Weights of a small GPT-style language model, trained from scratch on English Wikipedia.
Size: 12 layers, MLP 384 GELU, vocabulary 8192, 2.58M parameters.
Architecture: LayerNorm before each block, learned positions, no biases in attention or MLP, tied embeddings.
Training: a variant of SOAP for these matrices, 97M tokens, 8484 steps.
Each number is 500 + 50 x the weight over its row's rms, rounded and kept within 0 to 999. Layers, rows and columns count from 0. Numbers have three digits each. The size before them is the row's rms in percent of the matrix's.

# layer 8 MLP down (transposed), 384x96, rms 0.0951, rows 270-383, columns 48-95
108:497576547434541595448532426562535511413530440544543502518506499537517431432460524544471493569453483519533449470510510453502443370479460500513533
116:497470533432474558529466412503562584574465520501522495481589539459534505450457588364498448496529545514528542512401492595466437452536551465555487
092:565560449612508489535531500442592481566559547450500546525498518521517477462483465465559488609425566440549462474505494552442442502486524431567411
097:455418517530533435464525504485584461454506444412565484479474544529524444479469520457556443539456430544465544543580512535515492594510506475486582
098:563525531436418543500478503563515427476507562454566440420451564493529480547530457475477560561520492504483492483455548621501552560394584533534490
105:552581473491496528591480461498528472487591524528514470571569466568535537539522530406433468466521515501454540465393428597483449597511470496536584
096:459477502495484633499529489582461515515470504552511505531439474462527470522564476537500455554516547487428511598456626520535542562541434526534462
103:525601494413540450512570532428585515494462574529442463489509423459524463387582536531542484543532492495610516497499526625515512546533505490478536
099:533547597467435438531490600551434579489521509460482505515492461511538478495488560515388437435462497516483505413522502558485388543452480442526535
097:481410400504536521562453485495457496579534513377500596543442492472518460498582555574603488565401384415487500563479508452479549512549485497554491
095:403513525438467421384403562545552511502515458561564595552490449378416539510522535438461514512532485531499450580542468557573572442491479510551548
099:439498428481496482538464475517521553488520478519427495530512517431558461500467523567578475548501568511522456484538475410482434446429437431544406
103:480524372504507422531551535430568459480481460443517466551440446551444463572474507522537444494475475480532492546569509362533496403530463468517502
109:602541569577434479483448443583496488543535445489473445534425492619584483499473474530477501437524495513529410588505506430486382572543471514448520
093:501513454533461455570402501520460527425535430563503509509446393387484473552574506531385503561510568551442457485391523601462467504506462428446547
091:558464491484477586476521487522420548493439537527526462531423585518500551490528508567546582566482531416419477452435635440568513525435548440452461
102:482548599412542527483485520519555461429452486459572509544413383412433475387510544507501492482548536500391511436493490490395535500538484487548589
097:582520547482582469426526530436478478461591519378544521513467538487431513484482427510524539517374524412506547537529483496508564584441548534431491
095:472574584513471513503507511545478472485523506521539507520489545451504490495523475470368589622482524466473534563546488535617419497460586536622573
104:516423538491550547510419518572410405464544525533529487456511518530465526497547490438493446429457489484498348430572572477512554473497436434413540
104:530518548488457562504529511566621494497542527557522598463496455419466477524544577550493589491434485612469517617484484533509429466528569470520503
102:495479410383512506473510525483482422483528477525595485519554569539470515534498503472611490513587479464468416501504501461537555494551454483402563
101:508561465444468419503431569460544408409556514404463448494536571400505493378451585464444458464454531517532389484557468452597504507583503498489489
103:557527542519496542483503546498530522423494450495484525520366529512505498418513558429535587438530552399544447551483475450487473564489561492524506
093:434506576491483493541590484438426371521401470539469448464469557494480435392564483523523486435510533515594550502544505510543504410497494534496511
100:442613491513474526586526401451480451542483530476475457457495506556542547534487460543539451442483440533631511556451545468563473521532464534484451
102:419475566488576488580480453494478462498517470439518448542595507611480529496530504586412548537483428534531477526504500580494482436391419430449468
097:492477530561556518507469431461429568485504541474475402545501561553474473418482495548418466556498471537423511506542579558513516618505489447536586
093:537516543500565432470511516382499446515512514462571584412400489506513538447491420438531553459562518483490584482615472529441503440477564569452437
123:494472519535568487472494548582404486533512514537431469488494457684517503489596472538563556418513465456467489467559502467490490405437549512469440
091:506582583408443482513540476557471460422529478571461478466547488431552457527528495559447439534430562607577544476553525445442568485473570529615392
092:525540494468550473511498593441508529479550448541473474449402472449534519498500485498548523556504591565416544379521480540524492470492476480498578
096:401491523483520563483490512485452469429544588544477469444478401472519556523520498462595507505458398506522534580422592493484606520436543562552564
085:517523502521521494547478450462548458555571484482412542505586424561540530478443482470462499472427513629394526448485553466494469457515502565503469
087:569463495405548410392519481400571475554511534594487536497608476444487460582491479490437502376467546503407473476488448551526546538403501552495582
093:564516508523490566417482539518447426488417462501594598430433591449427472461541472505513509493535495407507455462509512594489490584573504601534555
096:440491506519534579589521430416599504609535464418469493476527496485506549483500596487516546485472464579508481537485523573428534529456529446404494
101:482535440502408446483564554462496440549547575464562487443515496537461473559582480453506400491463401554550464514416492574516428485493468520489484
094:470462459508527571494527490549557519495494451533422491491489517563534382475506525496508453559539599501588526559505575418526545515467539507559482
101:476506484500487524549551539559553461573475567525518541499536570590525483487526316485569556442413524516635444491477589467493547474464541558549492
088:556451446472468543493466476475439535478512452512491485445435515565469354425471413522491413491443512505571531450526452361496457448452473455440506
088:449502514502446530518552433546576443447552481508418460424451527444455546422542489534488414417548539499547609538552485428445491475525529442465524
094:434511455525388466519514515487528470432456567482524526521368423428468501499524538494495435560571484538447420581546435458528556464451525588547479
100:514556553565514614407611503478495494485441514504465512579499521488542473568530603527494462509455410506399535520506567453505550537454490493555509
109:434461520534532549455468576496512471587590466494529496506527514477498433423493441558454467486525483476542554523497488465458590569508622497575477
093:415489466476465471502558495554451547486608516557571533496503410618475429556438528520499458476471602487467550454461389576483485489484543388506531
102:570548467581624518480497515475490499532434547494477437429535509507528483541609453540456455476537490484392455526459434569552555530452511551537544
113:457490539463479492509593413500496575480494569439578457377523504545536558447492528515550462438474511565543490552552456504518367445450452425503545
104:520533512440608477431472503527550500582423511437554527427463477542474475541498407467549475611496401595462540482579553467406432585515479437546509
101:471537509501530516467472526514462557474565521458541491419502349427544428475490532573399536568496503406554513510482537576524538561514536504454436
094:477472508523496477475533532505449475534599523455483526495569588439557561510474552498563508528460503485529496446501584571552474525429456483449501
105:535538470455460472459420523480457585544456505544511454581461547587588466558482493539403490490459492535402502513484455552451515483449576460532558
098:481514480513563539511485479520534472442538535521550538468528583460532477441489568548428561525493566595647564513578515419492395455423462497473536
109:433569565362560451541442579475502582480401489519543508590471526404463495501505513487479573541445540426509540519576419489484537610487545474412451
087:526532574436493486523414501558517569449523478494498490561556526613580509483505511512547503517506604578457538448406584541496478599498480522487532
102:456502511446509549494561443635453463523517435517495490454476498375516463480491453527508508538484497438548565516492453476492549500497493492578538
091:532558494563452452471532497515504496528476535514448514492560511462533536520463486513491555486503386521442485458436506435460461506447629551610471
108:548486469534409507430463425523498534491457502574447544501365556547520533417505488536576477570540463405504513407492604537452481531516573575493517
090:515486462501472571467469525465504564468482423493501572517547467496511516502532440564581544539596498562474422557525533613464541460607544546468539
099:549554542557381541497573500527503421556511447488520491491565534483520486470564623495408499507505568598539527472438536524569556389443557464488440
100:573491486515532477463422425544534457509554448461554502452539473522445516465529526583483509486555461511412521441584490524467528456488416577502472
113:442525458480421548520462522506456486431435530528477475540478501547582521549485555428522547495512618411425538472412501428562473505539509459531495
095:457437546485575509550623521421530519516484413499505488484452561634495455566517469508565481517505554517429510494486571449496512539477466525450513
099:546561435561559432425497545552520535479522588429524523476394531399570488451611464579545520517506515455484528433475439432514463488460549479552552
095:604578409475516565563460547545528505465512566461492510576457546469428539493465582549495519499408465488559543471562555449558579438473469450442506
101:481530539555526524500459526378522478510491511473492566460608540512554474474524401491468492400568562476529478553460461511492598382343521515489524
091:443437451543499561517505414506507469568528453534421528508522485488582386503401433430546572511531541464532505498564529435531523444599533475553471
109:529437456490554468516440461495478496535472441521521455498460491415388485408517579437483479533557537479422460580498502405498601515520642522450477
084:487562546547504522482485496498509473574495466416539449499468446451423456497425366446519552425543581396442460462535483501513410441496600482517575
106:530550533448563524481490428433583485515471425532530511577477471391492406429489431511493530502456540472593410451532550503479543426516494391381459
105:551527507530458552490468446396532463405563475466507505512485530498497521482468596509494461362475562575598514486464511434554513533449401542510463
100:556430480431485525498531495439602566506573471533447516486535472536485550447548419579506522516512519463545423472469432551469523419617456461558473
093:588536416509460536480486570524499585456425570558533512628496537518504488474550546497470433484525535514477452409489454497520544577448489500544404
102:451509474485507482484426470469540414514461491536384508414454418560543492512507583527443526435508470472468417468541536473464485525474491601468511
092:408527493460539428455547557534454423474527491513533573472573472496475626431614477576494602534541510555530599535589519555503398531479443500492568
095:501491477507582401587572481450496474417470443445476549490516515471443463554517535495540483424531595555506492528523514534564567482591368532589548
112:554529464442474475490490515567480468539502506489531524404381519381449449493498477503494500390402530466495536475542453420606446484541418527472518
090:477480522456484450551402567495474493571473411478483508503521420431527544533510525546509484461514502543462477453530535508481495525500571456511414
103:458462376461542470453538530485399512395530488511471522472431534588416358502561585454470553501576550479557447493488455653528484579549464515563500
097:445480395540430403483529474556482486559467584446470488466488473448498586506511585503545459509464437482497541473591554533460455431537448561515530
099:616476486515525498538491620382541540514517548458599441418456459510407496518565570450537493508434492391493510497469488576492458445446545559456513
098:352500549531599501498498433450588480547495473507506383570496516511512562477527581507501464478487543602466504485587468505530469523457432453434566
118:488477518525476561513523527501505454537449489534412436543491414489561516440500486452343524551495468576438567511474482488470504544482563591498438
096:516444546578502474610509529499488458505548501500459528492566539428528541480368543569474567450522548506472544562504527572515539462526526482505501
097:515462453596477535501548489591494443547519459525552424548434498547479517506534502434509460470458521451602574456541557488472617587573461423471529
117:501598452501537492509455520516541531614461409492466521495525486519558400579466433457482438496449507503616487481530479514483441481448512491433449
106:488454505545511513528577534463437495558458513504490528528597439435514438454580528443475509526619504441530516572529442525507398497455496599542453
094:539578479529504510472470446605550561501458518532552486470509481592490483522465481422487414477479522498592440482452480496442456476444482533572556
091:484505525520467486543423564550467631551510531475508399452533518421423526514529556538469483541479544499525503479501536514541427524352490472539499
091:486444507445502409544416464528522463457425422469432549539552554517509492568453524505396577550531444424387545511431500418489550515495485542477514
117:462558552542561564457459525496528403509574460464461497508516559447427517532536497530415497490479518537450521511447428592513478457544553546470533
088:419490566505470516510522552447433493555437523543471566505410542548522549580505479481525459540496406481543598495422530533449530532385553493509511
109:460491495532560402550431462478506584470541504469481523514513463612577539602455510480524496516440412474487477528491472539444552518452429517417553
088:523532503527536457509564518427468502521507452580463547547520517586481544468463546534431461432555464421509602496476417436581462578572513619556564
108:497518521542463521485442578475456500525480568501450486497516558598554381565490479560466484491521498498463467451508583446455470473503503456482486
102:519542611491543411571511464427577485502499466549519466516542390465468396532536478497376452492511603449484431467540453458584490614487459528540523
104:513640381532484556549544455524474450496520430538488513564400541510460487533501591551519604457507550483432450462519461554523467404524541570522522
105:451543509560463459532490487443520485534644474454456469519490504480503417471520452452459462536524537478515509527466505590495527516614539472437506
089:494519501516495466515527593469455437376555500608560451545518475503441509525512549483449536485465452509459514534517541456478487508593541540404477
096:463521531474588575493512504497547445588522536550539489451504501565561426501579467547554543520516509430433525481499517537533474550421492505546476
110:485529465470460504526615546488455481486441420527495457507482529643523505466503484579494456485452524478438567494363521555405444467461498527517574
087:499452473418498558481494436521490582547522578425544484531573479539480535456542491509456560468505500487470570487444494499467437440474473535581506
093:329564515530493581501562471467508543554537448560489492498449586504525465466413476423507484527503551431524449514462516487542504555474531450515534
097:395421537494545548521440443487493449498497557527522519460536570576480581496497459537553441523470446499397541559512485491410461519491518511521416
095:462457466597362513518521435542472511560502508426572565523474513451546451413492568536502517576606474528473446490450458434434464495461441520524514
105:574546593488520494475473475434473465504495528424535540412524524573476496548473516574471521508454489502487582447530620446430489516488557438512490
106:418485523498455469387502570585491396424472520545501497525469388469451508524504493444568551509456470465457501509508457453496519566559471645511454
088:461547551459442499497517415506594516488486513412491474442499552482420492459500490494497438495503536501501539534469601500554446490466435593449513
090:511460512522555481538531598466500580423428484611495507431480496445493494534435534500430554518569466545484560400582473458567498475520576558527517
099:495472456599540476499448450525505605559530496470548559549431507427437489431505527493466462416547572467477451429510545569529537483475505561512500
111:485412564474549583458625427441554592504388463472452612498514406537439415558504492580428564474511482541515474420478489454565527426501513530480465
084:498445479496512481477475460492491568504548495459572519563471385589498461520416501484602486424481494507555442570535553435482505518498416446504570
087:583531542494475493452465471399591442544443451438521460412440528423450502534447401554422455521498544510467447496452440518440494518465531495486441
105:519496533500434454471510483487478467420494518412373476529530445541465418580458549545429474467500510409432510545562552485525465503606603432538509
# layer 8 MLP up, 384x96, rms 0.095, rows 271-383, columns 48-95
114:456422535408499503478532513561517411595522599516538476451481485590572494469473466454494533547468541575415545553530505559561447460506465497589410
088:469458500450552525434571485433470436461516432478559513491456457480401513459478465552550563587419409511450591425546498500561551400539519468548462
102:516528427508469419471402489428486535562514582599503481491440482435446527438478503475487533478399551547439500462487607511483543466479535446511446
095:522534599535563566647488556464540472556530553605489496521552512563473588481434432419506415464495506481493584619540433446506458506508458481479538
104:430517574511531518522436449424421488500424560525548568468468395531538503434459506556472506531551511450487478514549478442463493418536560572548557
099:455468516538486434478378515468502523524582574470475481611589577423474524576474504475506514572466493477462553494514458456553538455407521563451558
105:558614497553481564468496601451474464501529487530480452534468483410471478476549472515572571533498542511562475434502488534434528543510520416552555
097:532535512498562467461526580522467451525514503530467643557497383450441539495501476455595552448486513396485473627491518453500534493630532566530505
089:576504410508475496506419491522534406487532498487534412464409522489469527524490482444561457629546457545516590477521408483591444490469450513568521
104:464515541473450545581426517472443549497372517475481544549523571441451478514551517569527608503530520402395546546502559471493521531431517446483503
105:513492513486519531552528587473391458549586566532494516468444482507512546498448516471442537582486478410500605491523545474585550568452564536482512
109:526485533539459656453474458503388435501507520489563514543513552527590521500551488494512542486518505382440570488564592520534417525462471559472492
106:501512402515533478532510482403463459486446524454475443503490491497518516580526471571549577523436512510412562558508615553590462468505391498485565
102:545505549478537474532588441513548498507578524510485547441481448567527578485458361453471539547484437452552512465447500621462459500494500481508464
090:495522634470517487479440519432396611531497435537548498530625429527516582493476536517409471514451457564519525503528559463542448440499463506433456
103:506526317482571455471501529505474595519456552423521539436555474471523516524465442510533486476494563416394466428426430493531454482426486494492626
097:481475479452517535574524481616523456439416497483615414426518450437467494533486498463589464499496526611502479552522583548514468484581455498526482
092:526516546455520408531403545513509486561496510495482426461495443584537509503467548406579477485498597512429491543479550496487579575519525443445526
113:411475571468489514603412497552460548503435498478583588424467493516537487497430433478442555529504455370413444425468528496535438437516540507518428
104:548486512435379404469517497389452487478471515663546440533529405540483584470512496447491466467564487465427507466461482546544534426522493513501443
098:545553456565491500505486479478500449552512353475453493500523499548441515443378481482596456517599464440466566437486495527505494555431398527429483
102:569591445450562425465533474494511471506508525572569507480545581496548527528578462561415517533573499512512496557430459404524402443518534538445571
108:517562509546508433450449461551511506459516465529531506502447538642415642468450567494471537492483415550429483552455541525501440544462492542628525
094:423545496471468467459391492469498575538416431489497564482412419451487479470422501594556527436500484588448470424473498500488572499459512471553516
103:624522442455496446557455527431449482483540500479416487589579522517505529483553537450493514491474626411455487470408473497510632499505532560508480
101:535437435470501519426520513488474564456530564518464458534381558466513612543454481478576473545486478474442514542503437499465434526532539569494554
102:486576538383473527511399566434541540460484504523466494610564399531432553602600434466490552574425557547498594509509473514448518465563559512454486
096:481523562446506494518534475431459548574398438499399524414482512517587443540470585512458480584454552576416505606415592434504458555501557449548496
104:524469486432515530444561534476413523420486579641469434487524531553470523520484457454457550557513479502507504431561423517582534483540514532486398
103:500465542531413569512521467419388517438493492506522623398601432539536504475430525534507547511501551546488499499587511471535477463457463457596412
097:513516531637468447503438538588519426576436578571442486513506584531486575499442487557516473566508490478532494503512499555465511430545450487507504
086:536491475561528452470534399408510504510493542483489544508485518523455622546476466432503523482500487518429476519539498453566543447611491500525523
097:549474507574401510557455550431360518558458489498538456413471468511503411491533463480537504551474458403554466486414547602505572544483501412540504
091:477487508479468586428431502460412536537493463469534502568493480535484525509429478470408514598483461508498493530498512415534498592498533569494419
093:455549534443502464536457492556540569458516498591463434408454497538541470537465512484526625574538539640522481551501520572450478566426485527457512
098:539569516445443498513523542544444482536522486572606534442457409442583445536530502492568568481523439433478440408483475441518478501553559445469465
103:493441467498623500529467546536482424461400450428429539509496495521567492469496460418489520405514499497484459451580456504433466483529461499533440
100:550442522481539536447481445463468550503441409458515564484614446469390489512413431478401505547452434509480558510531474503540496408523490595467489
099:600581540490453497477535451419531532487508490378478480577494512625615529478534502471424509541447496508467436479531553505458465535446462511508497
095:509497514643500467471452438436441470454434481505503496513501538497557483484507375484492595419562447490534446575499580556538508442520572590590452
099:583471463526508488492507487515468527566387556539492501473556549549527463504463486451480526594498458441526488541472542544566562516472550466589427
095:547511478474519423547501531465439439497458522456473514516553492502507565536507573436521532547481638489546554495474498404490512610529456546469403
099:498479491530512456459492549502446494546434417537565448563513438550532464559411435509482461542458428517447514514482569486492539461562585459416582
104:551465408490508433497505502535458552530479489486584498469557476581506540491477524533454487577519536555568566403503493424532517497629526532424503
093:559477454539433482606536394440486475563505482532537484378471450523479519403514523484572460463532515505509556567604573476472427549574447519493449
093:452559495573445476583439565507532588484536492500537535627465494429474536435619475470506422576571457493462510431561545501504519420511533560576583
109:440573414514468533482426493497500654473562561531546555440479477521534511527528382530499493558479492538451486495506548544518349381496481480520546
112:459506487579582511453538470523515357533465469464570495417475507571469555542449455466449518593526470567536547531514461588428452493616429514460520
093:481491416490466535526488477531518515640400392536522504450533443580525551458441453496447470462558577474547548524582474421430501435513428486520520
085:524549502467556539527500453446507479504450419527518554564478386488543534402509510453425520575468495582524506544499483426509522574565521555522459
106:515553379455528574547435490476535515431516511507406542470419524506458588494485488505477392557599531441549479398535500436521529509492493499539512
098:556461542516477540450511503501539521542445481486430470444366402503546574569494444505508417533430506459404534458446563545528529489540566471553464
114:512499487435495425475507564606473517516528560424513494471532524486458589495491485611454519491581468431444381598489472561522461454555558604536533
095:528446348539492498477512622453441528544479497466470451440603584470490450524505518487490517534597545454487466405441485459464532632444535468514588
105:586412478523492515453386598508545530546479442544557450519446547537496416543337553489489444473496454492454463536414408494495495509559499466464462
098:466503531478512452508500500548456497428442495441480429528477540502533500533452552412476491485469550503523497476559579556504509541562435487431535
105:568509415491539434489507435471601482501464513447506476476473480527497546453507519526473507487568558433383597473480534515557376453480458535508518
101:503499441520508556470442446511469482629503448463578534433522481525491519595454527388504498632496510589576434567495549495557469445512573478568567
104:481533454445363547463492506523367433488364538583447502485465553473510482438566559474516550410508533485527545511539427499622546465474396500501566
107:542438551481463459405429555485478488545588493425472519563465463507492492503437525372506516540596518399455458508544523546506480490508522438551483
105:498475350445467436518501433547515520532465574479520546485516448533526603553484530543567496504567566439474547520499496489542458548497417447462525
093:555491604566497488496399515389486504535381433544511526504462536481559518484488532472559488488484424453562453454501450410465489468494556453671544
099:521481596390457500610473526403537495483538441506540519428526581458436529504496453448542519502522470559490516556547491440563486544520398517388410
096:418503431407540444536518565417466585627570493509497526514467518519430564488538545473434524511527431513433459470525533459487575536557534602557597
096:472453466535413534453556543527524479573529494510550457560542455527475425540502519582492461553480409446502585451408422543510495553570490524497473
091:569438587607554438490465560420588521550485465518523455505488588592475539463503538482518504499540444501413474449488485529489483475460495545505429
106:570539550565489499541479580528467460437458443417513433433510454600450486550500527486504476521534538410543489536534498557471443535439579488581429
086:526462401451519546580598534460533550403414444541510454424554413458494539519466547539488406455441481494550571520578457487526570468466519524483428
111:473489509492600498516502458513417466448566530437497426379519486437453564472460432494649461476572456565517578536562506446512484509553444485471526
100:574545425556530502463530505450409417506466471524475501480485523507545483544558542598533626529511516566568514490499446491580452470555398512462534
108:472526440493523515487460408518387529595535562532471573495521489527490454451422421432465542481465445471488568506503532469481577460480503485495564
101:543550400574525445540504514504422477498583443455478487464496513468483581464549512462466577492522527425483486573564473598509564433463458425534528
099:489613597504440523376419458543528442453536538580457453486559457536485511515430472457513476504524592500382493494567515454485397575427481567509464
093:473508449450503518489500546566461501424513546477527501462564497519525470542523582560509475491436539495502507414446502541563510514521605513538483
101:472538510482495505492538548463481477536501614493492573509442555523539533456543517513414486488567399520535591506453455517452536534622562463406508
100:478497404484414406542452474473432426470484460436511557536415578471463459499511459490498458476475589489400536459516480617503475523544526481459527
102:600528438489492535447418546486442471453479500471502529499481464554488558551475590446377552457466472575534525478561380557431463544523480485481436
096:492458388493529550485465509523389522490476554524482509467582436470525493477506519598594492480532515540526411456543500424489471493535504547419504
098:458482436465451403529514588452484541574512489509605512473455454590443455484414413480512514431472549565476596424550538536487508423512541453547500
105:545552523454505592449375573473557463552569426526417537546505436472555516433431571512504537486527475569433526554535547507517433466521490512512518
097:512545493586607399499493408540452504493427477477489454492516443456528531481468504528513389503491520498511510491499495489523481467513548481544408
115:474583506557498509480448400436500491555445599452504354491513486492528510503454417562484483528589480534477454468445505450518416491464430554563493
097:508621600446469455417453429523459496501371491488345461556448569406456571486467473543497502476491576485566533504401535490473469519563451441472557
098:486480509473488579489469617536419475605466427521539497518537431476509562526471529396429540445512532454554560583452476537517546439495511510450562
108:545495368499484477447547452535447436576556489472470442560486481550479525538528490531547570553515542476638610457525485458486465379497473510498479
113:616541578570489441451556428492478539523490497489603505522495423483473567439460493489421579545582581504590509506442588533587556466477470511458545
097:558430441468385530522465497422534523502527488465479488655494429490553483554471491502505493587461453526413507501487546463454532533536408535447448
091:529528527458521525415496492580418432553474507581465528492445486542467488388463481515455432454484534530443535505564543520547489584541480622572448
098:519492525562532511497461458412536560445594562433517514462418481551429498478425440439514444509492492525467510369544478438506531481460529471507475
110:444662490481507453508475443431516461598519558479516518426532485565451529462438378540523557508449518559492565521491472440490405511533477500416552
085:536556500433568476488543413544539502456464568522524449525536512378523523409481444540570435460523497481546495391517530477456481511535416507432588
110:412492496469485467564452581466508574484528480513566518505544500574482483491385525517626456495649503467550509430478532580471424518467475505546550
091:378506540472531459561555431499493550606510529514582452580487548529374510530430454410517441439490459599510448449491529517506551552538510450494507
102:540401470542504453535560568547406531498420501532555555509491500522471456419515476471581465469528454417499538574461502463542456448445487504522493
101:413529498475546442480527518632493557496420448396564461472586427618481520533540489518527512551540547437573572446465546472520555468500497465445452
101:549449520495562389562439539565470557492517482489485553464545499534531508409473501441476474586601472569406569580496535556549461554559527455626533
102:509491544434493563464463451521540391495483505549556504413442528515416499577511429508537534457450486592511579505477510550473410568484520487532471
090:526461415506460627535473458468564523605470535486563518475489555519479574563406524481559445508523580480530515511504470478551568574483481493509535
101:465514527424579498504534508499461417606468441519486466434488534455581554497531477549429459443431541496497535469505500417488464352450460572509487
099:473512543526458462438485533481445484535557463557487520524515478594464586489473482456550571416639451406551490457490493492476541540394537517507515
098:447527503562520494415433457498490368541482437467525448494464501556565466569531504466563464553560491523463512436477472565471494558591436571487448
095:442497493454409475514525535494499530550507556479517600554499478460543559468444453382567575628535499495496510500550441474454521488530434520504388
100:404617492480390426523409500590457463421464475522480605536487491529445466496432486551625546525465585481543537530508460543571541566517555445425529
103:450512393516555570455529477513516445526512499505458347524571473557448554524397435501552498534458482504403512518485502489571499528517544557492527
106:591503456462478461405463422557517533516535460561510469477563479514490599499571496548482496530478452438521476469547540396524477451434614422567515
106:476540410475470551419451439520508447461523466481541515454480535567539510531370444435455414591566463560445538505565477486525447506466513466561545
089:567540520582510600544473518477452517557562512489471511533541504469528552441528508538602477567540491567530499459410487511495485413524403474511457
098:462533470519506480516479489443442417493465518372549529523381428514547473496456530395554428525528534493483511538487550496510434602606478431472449
099:491515473457524539534497578497488542478524476518589581463458481569561457557444509476469503463437454626468610442550444479528573464529461449431517
111:516558510524464453590450568546448475577482488597437419492448519488458518477501469546531523583478466493503597590442557474499510506538443527524546
098:545449467509517541454503461507451555530512578464413435639549526558527472494545438488410522459455458473481413511552396516484497445493503604477455
095:582493435573499535416485506519497533446554430527450578448492462551512541402425459488556429495541524563502498502487554447488582441508388507442358
102:446462472554447526602488420414451495501503524541561554555415519527452440444487461516454470486497523559437562493567523480506513530444517622481436